From a checkpoint of a small transformer trained on Wikipedia.
Size: width 128, 4 heads of 32, vocabulary 7636, 4.33M parameters.
Each number is 128 + 32 x the weight over its row's rms, rounded and kept within 0 to 255. Layers, rows and columns count from 0. The size above them is the row's rms in percent of the matrix's.

# layer 7 attention query, 128x128, rms 0.0432, rows 102-127, columns 0-127
size [ 62  49  66  67 108  96 104 111  95 108 106 103  91  94 121 104  95 100 110 111 109 103 108 111  98 105]
[[142 105 115 146 128 125  65  89 120 145 131 187 103  83 132  79 124 155 123 169 145 165 103 109 158  58 110 115  95 130 101 116 127 167  72 164 121  81 144 176 110 144 125  86 137 155  78 143 119 193 119  87 121 107  89 168 137 104  53 123 140 137  93 108 167 111 169 114 114 118 100 125 164 149 174 138 175 114 104 142  87 106 154  91 131 127 102 137 143 165 172  87 100 155 144 106 126 128 100 154 145  86 130 196 111 187 168 180  75 123 124 144 201 161 142 121 128 124 203 176 168 126 154 109  67 103  91 154]
 [ 77 113 146 134 115 147  82 136 134  77 111 123 143 167 134 170 122 145  81 134 101 120 133 123 171 124 151 158 144 148 145 123 101 172 107 108 165 126 134 130 108  69 152 119 111  60 167 152 134  90 104 156 140 127 133  91  66 135 194 126 122  93 121 188 138 197 136 143 150  99 141 142  68  57 116 185 168  80  81  79 101 152  88 148  80 132 142 108 142 159 184 206 180  67  89 132 119 133 137 169  70 121  85 138 140 137  72 124 135  73 141 113 131 107 148  80 109 147 120  72 138 122 126 154 165 162 148 124]
 [179  72 101 134 121 118 202  59 113 139 153 120 161 170 111  99 125 121 177 158 141  71 199  92 141 173 131 112 143 151 156 135 162  76 174 106  86 175  65 151 100 173  85 149 104 147 107 133  96  85 205 111 122 135 141 137 141 141 129 121 118 151 100  96  97  98 110 132 123 136 142 107 114 145 121  88  95 174 159 110 112 107 142  90 109 164 154 115 145 122  56 195 101 166 151 148 144 141 107 131 159 171 167 108  99 162 190  81 102 158 134 165 128  90 150 109 147 118 154 176  68  92 111 104 139 107 120  85]
 [196 124 101 106  98 101 151  74 145 159 162 101  93 141 165  65  95 105 170 141 158 172 103 161 132 137 103  65 141 122  83 101 149 120 146 143 127 146 148 145 154 152 135 133 162 201  93  76 107 137 134 133 130 124 108 182 168 140  90 150 139 147 139  77 151  68 115 128 103 140 106  98 166 136 140  75  97 180 147 126 120  83 177  73 125  90 126  66 140 131 128  32 102 198 130 133 139 108  97 132 170 161 142  70  94 156 145 137 128 180 108 118 133 179 110 160 104  85 162 149 152 128 125  73  98  95 123 129]
 [ 88  94  63 102 197 103 163 115 159 117 140 109 131 135  94 153 193 160 109 119 129  93 176 227 126 185 122 185 206 120 116 101 115 174 107  97 152 141  79 108 169 108 111 122 148 135 106 108 106  68 165 124 150 119 110 199  83 127 157 136 133 117 108 133 141 108 120  74  99 173 125 140  89 122 181 140 151 142  87 138 185 141  83  56 119 104 153  91 127 109  50 145 154 125 145  88 127 118 164 123  90 168 134 117 119 146 125 136 163 121 168  85 130  96 189 139 141 125 135 149 116 107 127  99  98 128  98 133]
 [ 68 103 132 189 158 129  87 161  75 152 103  80  86  97 109 132 108 111 108 108 136 188 105 135  78 124 134 157  79 104 212 185 116 116 102 130 148 162 169 131  76 149 100 121  90 130 152  99 114 109 153 118 126  83 166 173 164 112 183 128 129 104 186 166 123 173 133 145  81  92  58 107 118 137  89 165 113 134 102 173  76 174 133 155 170 146 142 175 132 136 161 132 183 143 131 122  51  79 156 117 103 117  86  80 143 147 161 155 102 118 130 144 179 108 122 151 157  80 108 108 129 128 147 123 147 170 148 141]
 [ 98 120 147 145 196 119 119 124 167  81  92 184 151 159 154 118 175 106 106 164 158  99 141  80  90  93 101 171 126 142 110 157 158 120 153 108 121 100 120 183 115 163 122  92 139 138 191 106 134 135 123 144 112 156  97  85  91 180 215 131  74 122 135 135 125 112 127 168 106 139  92 118 112  68 187 113 182 159 121  86 103 154 150  43 144 140  89 171  92 131 125 115 165 134  84 130 190 149 113 151 193 134 128 118  96 108 132  92 140 126 115 103  97 118 115  70 162 151 136 147 133  63 102  78 144  87 152 173]
 [137 141 131 126 160 127 156 111 148  36 171  41 114 113 155 142  91 143 161 160 111 132 113 129  84 122 144 111 123  56 118 130 106 174 145 120 102 133 124 146  89 166 133 145 159 176 132 101 131 125 101 104 126  85 131 206 215 154 135 125 141 156 119 102 166  77  91 119 153 170  89 145 142 122 162 110  85 146  85  86 202  97 110 115 164 125 172 167 101 111  66 188 134 117 130 119 145 110 114  66 177 111 141 151 116 176 162 166 124 120 114 119  68 143  99 106 181 119  98 134 182 170 126 108 121 130 157 108]
 [ 79  99 169 121 144 119 128 164 116  88 104 117 116  87 120 113 189 105 179  84 134 162 115 179 154 141 199 138 141 145 110 113 166 104  96 183 137  77 148 122 121  84 122  94  82  78 138  46 116 112 129 124 144 156 164 124 157 149 130 162 158  95 107 171  77 141 109 132 125 117 119 151 163 137 101 133 161 183 121 185 174 103 136  65 113 187 124  88 145 109 124 118 197 130 157  92 168 180 155 157 144  97 108  65  76 102 130 132 140 148  96 104 117 169 106  60 155  78 126 117 120 173 149 176 144  99 127 105]
 [184 140 130 140 175 131 100 125 136 197 143 105 162 122 122 133 137 158 139 117 138  71 106  42 178 104 141 156 113 176 163 139 110 163 189 136 133 181 104  96 103 120 145 134 116 128 121  75 122 186 160 159 104 134 117 170  84 149 147 103 151 101 213  77 145  70 120 164 127  87 104 180 154  83 152  93 154 145  38 113 158  96 144  95 121 158 101 127 123 113 116 134 155 181 172  81 126 103  85 125  96 125 101 106 148 151 109 108 124 125 126 111 145  70 139 105  53 156 160 139 136 140  87 128  93 119 138  75]
 [134  49 164  82 136  96 112 146 126  74 172  69 110  96 114 144  99 116  99 149 126 175 203 171 127  85 165 145  80  96  96 154  96 118 190 138 171 161 121 144 141  95 177 193 114 165 160 119  94 158 127 108 116 104  96 106  81 155 163 144  88 139 128 131 128 119 125 112  95  84 186  94 108 159 132 105 139 202 124 136  83 158 153 136 133 108 114 113 128 166 168 130 165  98 134  96 121 136 117  69 155 104 135 133 202 142 155  74 161 138 121 154 101 144  86 147  97 174  90 148 161 192 108 165 101 116 104 152]
 [ 85 131  59 110 102 164 130 102  92 141  65 136 152 153 169  91 171 152 157 102 142 181 156 163 129 122 181 102  98 152 101  98 184 142 134 125 150 142 146 127  88  70 118 118  90  97 103 135 105 112  95 162 170 198 101 115 168 152 131 171 151  82 159 187 136 151  97 101 145 176 121 161 101 173 156  99 103 156  67  43 122 108 104 121 105 134 113 120 133  81 103  84 138 115 136 121 149 116 129  86 149 173 162  57 171 150  78 128  97 115 137 174 144 166  83 180 136 122  96 145 135 170 156 153 103 102 143 132]
 [141 113 160  90 155 114 141 129 145 135 151  55 171 126 148 130 159 103  77 115  46 111  95  99 114 130 159  68 147 139 124  66 151 133 154 150 165 176 127  80 211 140 128 114 149 115 143  94 141 125 125 173 130 105 133  92 134 105 197 187 107 131 149 113 137 103 108 131 134 159  56 172  80 141 143 138  65 139 133 130 148 120 124 139 171  47 143 138 190 126 129 111  99 106 134 152 154 144  93 115 138 127 104 144 201 186  97 115 165 128  61 128 126 140 128 113  83 147 154 153 159 157 111  82 161 144 166  65]
 [ 84  77 131 123 118  62 105 148  91  97 143 156 132 143 114 108 113  94 159 103 154  97 124 123 104 121 166 151 123 127 121 148 199 146 128 111 121 132  75 113  86 109 101 104 169 103 146 112 101 130 130  99 110 156 104  82 143  58 140 143 159 155 185  84 169 147 141 151 148 126  85 123 115  77  74 132 108 154 149 136  89 161 167 104 105  86 188  73  88 109 160  77 205 165 155 119 182 129 154 168 158 136 202 180 100  92 146 116 121 141 147 106 123 123 158 139  77 111  94 143 110 139 157 205 145  67 162 163]
 [118 103  57 131  89 132 114 104  94 121 159 179 132 123 132 100 150  71 147 147 114 169 112 126  70 180 162 156 134 125 121 120 103 129 147 160 132 150 123  83 123 104 138 155 137 192 124 116 179  76 136 119 180 151 127 127 111  96 114 158 224 102 184 112 114 104 120 165 142 168 123 165 148 145 109 140 172 104  67 127 115 163 137  97 179 131 160  86 155 128 108 145 137  55 120 189  90  94  88 102 169 103 134 147  97 147 148 189  91 129 119 108 114 191  96  56 132  97 144  98 127  72 142  66 125 155  87 112]
 [140 110 184 124 114 131 130 186 128 139 127 155 201  73 120 136 162  58  66  56 103 109 131  94 138 149  73 164 127 111 110 153 141 115 183 177  96 170 153 143 170  76  87 134 115 156 173 117 164 192 116 155 138 157 152 115 118 139 161 157 172 110 139 161 119 136  76  75  99 151  95 135  91  94 126 158 131 175  83 103 179 103 126 101  96 114 113 109 126 154  58  84 136 133 103 139 112 130 168 105 121 135  79 122 114 195 141 132 130  89  83 145 166 132 166 135  57 142 177 122 122 138 123 153  88 141 165 108]
 [ 73 201  93 114 214 125 126 141 105 145 167 187  56 148 140 144  99 115  29  61  98  72 161  99  79 128 113 128 117 129 104 118 127 101 127 159 144 171 137 130 168  93 127 100 165 161 121 131 137  62 123 163 132 131 177 153 150 108 128 157 117 157 131 120 123 104 155 120 112 159 145 148 163 137  55 115 113 169 154 116 108 135 120 145 147 126 152 141 133 178 139 144  99 163 133  99 130 105 132  97 156 115 101 195 167 112 158 117 153 144 107 144  26  90  92 107 104 116 108 189  95 138 169 140 106 143 110 153]
 [160  95 168  92 123 119 168 113  91 150  99 106 152  85 134 102 154  94 111 115 134 160 187 115  76 195 118  83 140 121 123 164 145 115 140  82 139 166 178 109 153 104 166 136 151 132 120 111 174 120  67 122 169 173 102 135 181 101 107 149 148  87  99  79 159 115 150 124  62 148 163 121 128 133 184 137 127 141  67 155 154 190 144 139  46 149 150  85  87 136 149  99  75  88 135 140 143 163 132 152 122 170 115 132 125  94 178 181 146 121  84  90 129  29 114 110 166 134 176 144 127  97 125 132 123 162 115 100]
 [121  55 122 164 164  92  97  96 116 101 105 145 131 178 145 129 169 119 152 113 118  90 110 116 172  87 147 144 142 201 129 100 130  82  86 129 147 145 117 107  78 175 136 144 146 156 106 101 110 183 107  88 190 133 126 161 154 157  99 124 124  51 133 134 167 172 137 135 195 140 137 154 100  91 117 146  88 124 143 122  83  91 115 101 118 162 147 128 148 121 153 102 109 156 159 128 170 157 153 121 140 129  61 107 103 116  85 123 190  49 136 131  60 148 200 157  94  62 154 142 159 126 138 120 158 176  77 135]
 [ 99 118  72  90 117 174 102  74 118 124 180  65 166 139  65 159 130  99 118 136 174 194 147  51 109 145 152 120 102 145 125 109 143 140 193 138 102  67 129 138 115 117 137 127 148 127 155 195 141 102  87 148  78 112 108 151 124 130 171  98 101 141 152 161 141 151  99 122 140 113 138 128 158 114 185 176 184 151 136 123 127 149 174  86 108 114 142 155  93 159 142 140  94 133 214 139 100 138 111 103 117 108 105 111  76 161  99  92 159 142  82 158 155 117 164 149 130 111 124 101 103 107 163 189  29 143 109 147]
 [ 79 115 157 128  69 157 131  95 118 125  95 157 138 120  76 145 143 115 145 161 104 150 101 125 160 127  96  92 160  87 131 119  48 155 121 109  95 140 216 107 118 148 119  65 169 160 170 110 154 112  99  71 115 150 172 142 105  85 157 171  96 115 160 142 133  75 151 206 166 164 102 137  92  62 107 165 107 170 178 113 185 120 100 158  96 100 137  66 165 152  99 153 150 158 168 157 100 134 108 100 121 150 136 130 152 127 116 123 138 100  73 149 130 163 113  99 131 171 108 134 156 189 111 136  85 100  93 165]
 [163 129 175 130  89 129 152 123 130 162 136  98 121 131 153 124 116 169 101  60 111  97 118 115 114 141  98 177 137  81 167 141 112 196 164 164  82 163 121 173 127  94 121 181  74 102 126 103 182  98 140 107 152 159  55 142 168 127 146 155  75  85 138 130  86 125  70 110 119 152 130 171 126 105 125 123 136  94 210 104 127 208 141  71 125 144 141 134 187 148 151 123 133 160 118 100 106 100 158 162 112 166  96 145  64  97  63 142 142  87 143 110 142 147 141 130  97 143 145 161 111 148 183 128  76  71 127 164]
 [103 111 122 132 134 161 148 135  70 146 103  93 107  80  95 149 171 109 127 118 136 119 110  97 212  64 137  96 138 144 121 153 130 194  96 103  99 118 127 161 128 192 122 107 126 153 142 166 129  55 167 153 138 156 153 154 127  41 153 119 150 121  62 105 108  56 152 115 118 183 138  73 181 154 108  98 139 146  79  81 128 120 154 103 172 153  89 103 144 112 162 108 150 140  85 191  99 185 167  98 110 127 142 124  90 148 154 140 161 178 117  85 155  83 184 149 112 104 121 116 140 137 157 161 137  93 108 128]
 [115 149  83 133 135 151 122 160 157  64 180 128 144 130 140  86 152 153 141  70  88 134  88  68 122 160 105 113 136 113 237 126 141 105 185  92 159  99 147 127 183 145 103 155 123 124 108  72 118  95  89 141  87 145 146  88 126 139 145 133 141 127 150 150 101  90  70  75 174 120 179  59 153  92 105 107  98 170 105 170 103 123  98 151 122 124 143 141 165  90 137 144 107 126 147 116 138 101 163  94 158 112 161 147 121  39 171 124 142 146 146 102 149 161 153 149 196 137  90 120 104 120 179  77 179 150 115 134]
 [104 150  78 202 128 124 138 148 104 149 135 141 162 136 100 126  98 151 144 155 130  85 102  73 119 140 126 109 109 117  78 106 115 133 183  95 163 140 155 114 206 167 124 126 104 189 126 113  69 130 155 165 141 162 119 113 160 170 127 110 141 128  42 116 167 202  85 144 116 136 106 164 120 131 185  84 103  76 140 114 114 162 192 138 141  94 121 137 136 167 128 138 127 125 195 117 127  98 160  79 119 155 125  69  97  63 122 161 158 161 105 118  99 161 103 142 136  89  55 117 127 169 149 108 117 121  49 128]
 [131 148 145 112 139  91 136 128 143 147 188 157  61 108 116 165 146  87  98 206 160 134 129  73 106 145 134 164 109 101 116 135 106 173 120  17 119  96 101 133 122  76 169  77 168 128 100 154 109 126 140 179 103 176 171  61 229 186  93  79 170 124 119 123 118 150  97 185 141  99 142 142  90 120 136 149  95 133 177 169 109 113 177 128 141  91 142  98 145 107 127 154 146 111 115 111  84 127 169 182 110 103 156 134 119 113 114 150 115 111 110 115 134 148 145 102  80 119 136 129 118 120 112 151 155 135 190  89]]
# layer 7 attention key, 128x128, rms 0.0434, rows 102-127, columns 0-127
size [ 48  49  76  42 126 113 123 133 125 134 136 139 119 135 141 141 132 150 138 150 136 145 138 145 127 142]
[[148 133 143 127 138 117 124 140 127  94  36  90 122 162 113 183 103  80  96  82 112  94 144 148  87 123  75 135 153  99  74 152  86 114 160 138 154  87 122 155  99 110 137 157 108 104 169  80 132 111 127 180 108 190 109 140 218 190 165 138  92 118 169 153 180 124 129  87 179 121 134  65 145 127 149 100 155 160 139 107 190 167 103 156 134 105 128 141 167 160 123 109 103 128 105 127 106 135 121 143  68 124  83 141 156 121 109 132 111 175 132 109  87 115 133  96 126  85 154  58 149 164 132 174  59 107 161 161]
 [ 74 136 178 106 198 138 108 133 128 105  84  95 113 133 174 187 132  87 105 137 106 167 121 132 130  94 125 133 104  56 138  89 115 200 111  95 180 154 160 124 166 124 117 128 140 162 130  68 137 142 100 177  97 127 144 149  96 108 120 150 106 129 136 130  52 136 163 100 132 132 131 188 117 113 183 151 141 138 128 132 192 153 170 111 174 162  59 133 149  91 130 161 143 110  54 144 152 146 121 133  69  78 158 139 118  55 137 180 130 107 177 128 106  65 137 132 117 135  62  94 170 115  96 142 123 121 124 126]
 [132 161 139 143 111 149 163 160 100 159 185 160 105 112 111  92 132 133 158 132 156 110 164 160 187 130 142 118 164 141 117 125 201 125  94 134  85 115 138  80  99 106  72  87 102 131 145 160 166 103 139  69 146 110 114 102 122 108 165  53 194  83  85 139 124 102  80 137  98 153 112 151 114 132 142 157 120  61  94 108 139  87 117 152 153 118 178 141 121 117 107 132 166 155 154 119 187 146 136  31 179 135 163 126 136 115 164 119 183 114 132 146 180  81 128 148 112 124 141 184 113  41 128 128 160 178  87 134]
 [132  72  46 160 144  92 145 142 131  91 181 139 162 151 105 117  67 155 156  90 116 107 109 172  67 193 125 112 163 125 168 160 132 133 173 112 102 157 131 132 121 174 121 136 138 125  82 113  64 156 146 146 121 129 131 115  89 111 154 130 140 145 134  95 169 178 160 158 114  87 140 105 117 157  67 110  85 120 197 166 105 129 158  89  80 110 175  84  99 150 132  87 146 115  88 125  87 125 118 167 200 127 177  99 128 169  77 102 115  99  80 126 137 149 147 114 161  93 171 120 117 210 127 110 128 178 125 123]
 [ 90 137  76 135 155 128 151 146 145 126 143 131 116 134 102 147 125 136 131 112  95  64 157 189 129 224 162 121 176 153 160  94 104 168 166 162 104 106  46 113 148 144 148 135 171  93 108 165 126 103 128 196 122 120 123 128 108 102 101  87 155 150 102 155 126 116 126 147  68 179 133 150 120  96 104  43 109 104 110 106 113 128  85  85  58 116 192 176 134 130 113  90 162 117  91  93 157 140 184 121 146 128 148 130 116 134 132 139 196 114 108 139 125 142 157 122 105 224 163 135  93 135  92 116 117 120  78 154]
 [ 80 118 121 139 121 131 101 168  82 173 174 133 134 110 153 164 105 149 135  93 142 105 130 169  28 149 142 119 153  87 113 134 149 132  98 146  65  89 157 175 125 132  50 109 137 107 144 120  58 109 124 100 167  98 147 190 114 101 147 125 112  69 140 128 182 109  99 140 173 127  92 148 132 123 139 149 138 145 129  63 153 144  63 169 187 149 133 146 115 123 114  98 206 133 116 109 109 129 142  96 103 126 163 139 121 115 141 215 119 116  81 113 137  86 108 157 123 147 114 176 129 107  74 103 177 201 125 134]
 [144 155 100 154 159 137 148 122 133  91 118 135 120 125 143  98 175  75 151 121  94  99 129 119 131 141  64 155  87 177  85 131  77 105 167 129  99 128 173 200 133 103 148 122 174 138 212  70  84 151 117 162 116 117 117 110  81 137 160 110 142 111 140 122 172  72 215 116 124 145 111 108  54 140 144 164 160 107 105  75 126 138 150 116 162 121 127 200 113 116 187 164 164  95  82 122 161 126 147 149 172 158 154 103  87 152  99 140 133 170 115  73  99 157 127  72 113 106 102 139 130  75 161 156 132 108 155  92]
 [110  89 139 106 127 213 210  99 149  86 185 120 154 122 141  96  58 148 165  74 116 105 156 140 105 137 125 158 123 157 110 100 206 117 145 151  81 119 162 120 123 120 142 146 183 136 172 171 115  92 105  82 100 115  93 151 126 146 137  89  88 124  82 129 114 152 151 168 190 160 126 170 110 113  78  71 116 128  89  90 183  77  89 147 134 117 129 173 115  76 139 163 126 124 121  96 105 116  91 117 141 130 117 139 125 131 209 104 125 131 153  76 125 110 109 150 124 126 163 159 212  93  83 125 143 143 130 121]
 [ 93 142 197 112 135 118 132 160 133 130 116 145 153 110  79 214 162  88 168 118 102 139 138 178 146 121 188 101 133 183 170 119  94  95 120 118  84  97 109 158 124  43 148 120 136 147 137  79  75 127 116  96 111 122 110 122 107 143 139 161  42 106  91 162  85 149 138 177 187 116 102 141 120 108  95 189 132 150 152 121 157 105 167 163 176 171 129 102 112 138 120 125 142 136 107  69 113 132 120 130 118 101 118  73  79  86 103 133 140 155  87  90 143 181 126  88 167 152 132 142  48 156 136 191 137 127 144 138]
 [154 132  82 180 106 132 141 142 107 178 158 112 194 134 114 137 137 163 146 126 107 100 122  67 149 136 101 160  92 130 153 138  73 118 154  96 124 122 159  92  99 151 151 216 126 113 118 118  92 147 228 175 129  92 186 153 135 142 118 111 101  70 149  95 138  24 154 105 119 109  86 118  86  72 122 113  82 121  84 120 117 134 148 151 155 138 140  92 137 122 113 168 156 187 158  96 142  90 143 178 115 119 143 130 165 175  97 138  80 119  93 108 104  92 122 135 140 184 164 179 102 124 141 165 111  92 137 107]
 [ 92  65  85  90 134 118  76 123  83  86 146 108  90  84 161 175  95 132 132 156 107  83 147  85  86 160  80 197 158 102 116 125 107  91 167 129 140 128  95 115 136  93 171 202  87 104 148  56 116 109 102  90  79 152 168 163 124 130 181 137 138 135 101 151 158 144  79 125 101 125 138 114 136 148 109  79 121 175 150 160 111 104 149 145 154 134 148 126 154 132 153 115 189 127 133 137 163 151  66 122 134 151 123  99 187  84 153  78 157 127 183 160 155 110 175 136 136 185  79 142 153 136 171 152  98 125 121 181]
 [ 88 137  79 108  78 162 110 111 150 130 171 148 130 132 138  94  74 179 123 125 196 116 139 118 126 139 201  92 120 148  62 134 124 125 147  87 156 171  55 100  94 102 107  71  72 107 131  98 116 162 105 119 122 159 124 139 151 118 179 174 171  96 155 182 128 133  78 120 109 114 111 153 158 127 173 141 149 205 125  57 118 158 171 145 163 133 105 149  64  83  72  94 137 192 110 112 154 125 111 103 146 148 126 118 134 161  79 150 124 125 142 113 193 127 105 128 124  88 152 115 123  99 143 183 180 144 135 110]
 [155  85 114 115 136 131 128 163 114 168 157  64 149 171 155 119 127 120  61 193  84 127  79  61  80  28 153 140 116 134 111 116 169  91 135 130 160 105 133 133 141 141 164 138 144 112 118 109 165  64 112 150 108 157  87  72 158 127 139 120 129 157 119 166 153  81 109 147 107 170  53 160 120 128 119 163  96 146 129 161 169 121  78 215 196  93 133 108 187 106 147 143 137 122 126 151 143 138 116 174 115 161  67 136 161 122 111 133 164 146 103  89 122 120 151 137 130  99 174 162 115  95 134  99 162  94 146 110]
 [ 80 180 110 143 103  90  89 120 122 136 111 142 109 138  81 148 130 104 158 144 114 147 106 116 109 160 132  72 137 168 184 140 133 135 140 134 129 126  61  94 156  71 165 104 129 152 136 103 124  90 140 110 107 113  53 153  94  84 166 156 142 117 148  82 186 142 138  75 118 145  86 143  95 121 106 162  86 146 108 130 147 118 221  87 121  90 134 110 109  89 163 142 125 148 155 107 172 141  80 208 172 119 186 191 106 149 117  91  95 139 139 103 120 152 176 183 121 159 107 157 105  77 176 199 139 136 110 104]
 [121 134 136 138 146  92 128 141 120 177  95 148 142 133 153 162 143  80 134 156 160 106 128 122 131 164 149 157  85 116 143 114 132 151 120 153 127 112 166 165 183  80  70 148 104 180 107 147 142  70 115  89 180 112 226 122 116  94 129 116 149 120 168  93 172 155 125 111 171 154 176 137 123 103 122 183 145 108 130 116 108 146 163 125 153 114  94 139  58 109 114 125 171  73  90 164 149 136  53  73 145 129 197 145 134  98 142 121  41 106  99 103 141 111 140 148 125  83  98 150 127 127 140  47  80 169  85  89]
 [139  74  99 124  96  95 168 182 137 140 177 127 173 119 105  83 139  86 158  96 120  99 132 141 102 112 103 113  96 102  52 171 140  75 161 118 108 148 185 145 117 111 128 154 135 166 188 125 150 139 111  67 101 157 183  68 126 109 139 116 157 149 125 147 183 110  70 105 129 152 132 133 127 139 125 168 126 118  82 124 163 110  27 176 131 134 145 142 129 130  88 142 131 167 157 101 154 158  70 119 149 145 131 139 143 125 111 165  99  86  93  59 141 111 161 162 125 153 186 117  83 173 193 137  76  83 131 136]
 [148 160 129  72 132 172  92 186 124 163 110 134  44 133 193 195 130 101  85 145  85 164 147  96  43  71  97 146 132 137 124 132 153 149 102 139 134 144 102 122 181 122 156  69 148 167 124 114 121 139 156 107 106 121 132 140 183  87 108 128 160 193 152 126 172 111 144 128 111 141 129  81  81 160  60 112 128 167 152  86 129 110 130 122 128 148 180 145 170 103 140 144  92 129 171 120 160 176 126 127  80 142 133 151  64 102 126 102 134 122 115 142  88 139 116 158 120 141 141 159 128 121 164  58  86 191  82 148]
 [132 143 171  94 138 109 108 100 113 119 176 106  99  83 125  47 191 122 184 119 172 212 189 152 129 159  89  61 125 136 152 146 151 131 136  80  85 164 155 121 126  51 130 163 137 108 157 154 145 114 123 106 152 113 114 169 144 148 136 111 188 126 103  90 158 108 109 146  71  93  84 144 121 162 173 118  97  81  94 159 174 118 121 118  87 157 130 125 180 143 130 129 127 134 170 125 116 145 102 117 179 148 118 107 134  87 154 161 130 124  78 117 152  78 200 124 141 131  97 124 128  67 165 109  78 137 105 181]
 [144  76  87 156 168 111 141 129 177 137 111 168 153 182  78 116 147 134 139 144 138  96 173  97 112 118 159 141 131 165 181 121  94 142  96 141 141 159 101 110  49 129 152 154 156 103 152 169 148 166  47  86 151 171  93  79  70  82  82 148 140  84 108 129 128 132 140 126 160 169  95 145 163 128  55 206 144 162 124 112 126 102 188  93 117 147 132 113 119 143 127 127  78 147 151 121 129 131 185 104 114 110  70 192  82 112 100  95 161 164  71  94 115 128 141 180 167  91 111 156 120 120 148 111 146 129 114 109]
 [112 116 148  91 149 167  91 108 118 183 141  89 202 145 105 140 175 123  95 137 183 109 129  94  69 158 137 110 137 143 160  67  91 175 194 156 114 112 116 147 183 155 146 143 131 130 179 167  64  94  79 176  93  88 156 147 233  88 134 112  92 130 142 109 124 118 105 119 167  78  88 137 140  92 161 102 148 186 129 141 144 127  33 148 119 131 125 145  89 112 124 129 116  74 143 116 102 114 120 102 114 134  96 141  94 129 124 143 142 158 106 171 108 136 170 148 131  94 146 136  71 142 150 131  64 122 147 127]
 [108 110 130 106 112 143 187  75 120 127 134 195 152 145  96 142  86 112 149 150 180 131  84  98 134  61 102  99 168  71 138 155  45  90  98 147 165 132 236  97 153 168 107  85 125 150 169 100  67 103  85 111  95 145  75 108 116 161  97 139 147  94 132  86 129 145 144 141  94 137  73 156 153 144  99 149 131 116 122 117 141 103 120 171 117 126  93  89 127 131  90 144 164 130 207 173 105 116 141 115 143 162 146 141 126 122 154 122 145 118 107 204 126 113 181 166  90 171  90 155 138 158  99 146  93 133 134 130]
 [161 117  85 146 124 110  71 132 164 147 147 147 119 119 135 153 133 163 162 104 120 109  96 151 113 136 102 107 123  79 229 135 116 174 134 108 113 145 183 177 129 151 150  89  92  91 165 130 149 109 141  66 157 108 108 114 209  79 168 156 120  68 124 132  61 104  48  98  98 182 153 124 154 155 155 103 177  48 155 104  89 137 104 101  82 136 159 153 154 172 159 153 115 169 116  92 131 134 108 170 155 137  79 157 103 125 132 141 117 116 144 118 135 146 116 172 116 160 141 121 148 155 159 152 100  71 109  79]
 [ 85 154 142 114 131 103 156  91 113 180 153  89  98 129 104 140 119  69 136 132 105 154  93 186 146  79 154  44 136 157 146 154 147  98 127 134  99 112 136 139 168 172  85  96  87 177  92 164 123 114  99 190 136 154 128  93 133  90 165 130  86 162 109 132 114  77 180 101 138 212 172 104 140 168 117  56 117 151  80 112 152 141 115  95 154 195  51 109 119 118 125 100 156 129 122 146 108 125 105 127 169 133 194 122 131  92 164 135 167  95 103 114  95 137 160 132 146 162 104 122  99 145 101 145 152 138 101 203]
 [105 121  80 154 142 107  84 141 115 169 151 130 132  76 174 145 172 139 152 127  96 176 121 128 191  70  62 128 157  97 168 132 192  90 213 139 179  90 111 145 135 142 118 162 164 140 149 115 147 116  77 122 136 110 117 102 124 105 115 160  83  73 114 117 114 146 173 120 165 130 154  84 173 123 137  75 100 135 159 141 152  89 108 140  86  72 139 127  96 110 190 156 124 132 143  83 110 131 131  85 126 107 127 123 136  88 106 153 140 138 162 139 153 162  61  97  90 164 167 143  58  76 158 102 200 155 142 151]
 [131 114 148 239 117 130  94 135 157 129 136 140 166  99 114 100 136 144 162 146 177  91 150 143 122 112  96 132 101 136  29 104 152 163 193 138 178 156 105 113 124 138 131  89  68 107 124 169  89 120 166 134 118 115  93 113 161 125 138 152 177 146 129 130 110 171 136 137 171 156  97 121 134  73 120  62 114 135 160  86 124 144 179  94  99  73 153 143 133 136 147 155 108 119 144 107  79 120 140 108  83 166 121  96 157  47 124 139 174 140  53  96 113 140 161 113 139  95 119 142 168 160 112 113 145 146  39 110]
 [135 132 173 125 126  77 196 127 134 197 150 140 123 146 138 172 143 112 122 155 113 124 122 115 134 103 164 126  90  84  91 113 130 133 139 122 116 129 101 178  96  80 161 110 179 126  69 112  87  72 161 141 163 126 125 134 148 175  93 102 140 151 142 154 190 146  57 181 105 154  99 124 123 113 102 104  53  91 124 110 118 138 169 109  84 101 129 129 115  92 164 174 119  76 136 106  39 142  92 186 187 134 121 169 135 120 156 148 111 111  81 108 129 103 195  89 113 155 116 114 136 214 138 114 159 142 168 102]]
# layer 7 attention value, 128x128, rms 0.043, rows 96, columns 0-127
size [106]
[[121 158 157 124 139 109  93 111 132  69 177 121 123 128 155 148 139 108 176 152 120 105 111 138 138  80 140 151 189  77 112 160 119 144  91 121 156 140 143 122 150  92  87 113 153  61 167 138  85 131 143 119 124  99 219 127 172  62 124 111  51  93 138 103 184 122 172 124 131  90 104 181 175 171 119  72 145 109 130 116 117 120 188  96 134 104 170 146 130 141  47 117  78 125 154  93 109 105 133 155  99 169 119 154 113 162 133 110 142 131  94 130 184 151  61 141 112 110 195 129 103  89 189 120 157 130 137  97]]
# layer 7 attention output (transposed), 128x128, rms 0.0541, rows 96, columns 0-127
size [104]
[[138 125 147 121  82 172 130 138 129 110  81 170 183 152  99  87 107 131  88  83 116  93 121 134 126 107 105 123 121 121 108  81 153 179 134 105 139  87  98  96 106 146 173 109  98 144  88  76 109 136 126 125 119 174  85 115 179 179 211 125 138 163 117 156 152 132 162 127 165 140 156  56 159 113 202 125 108 162 145  91  90 172 183  83  99 103  86  85 127 154 167 164 137 102 140 166 112 151 128 117 171 134 120 121  95 163 107 155 204 124 160 156 131 120 177 123 140  92  75  94 158  57  88  94 161 163 109 120]]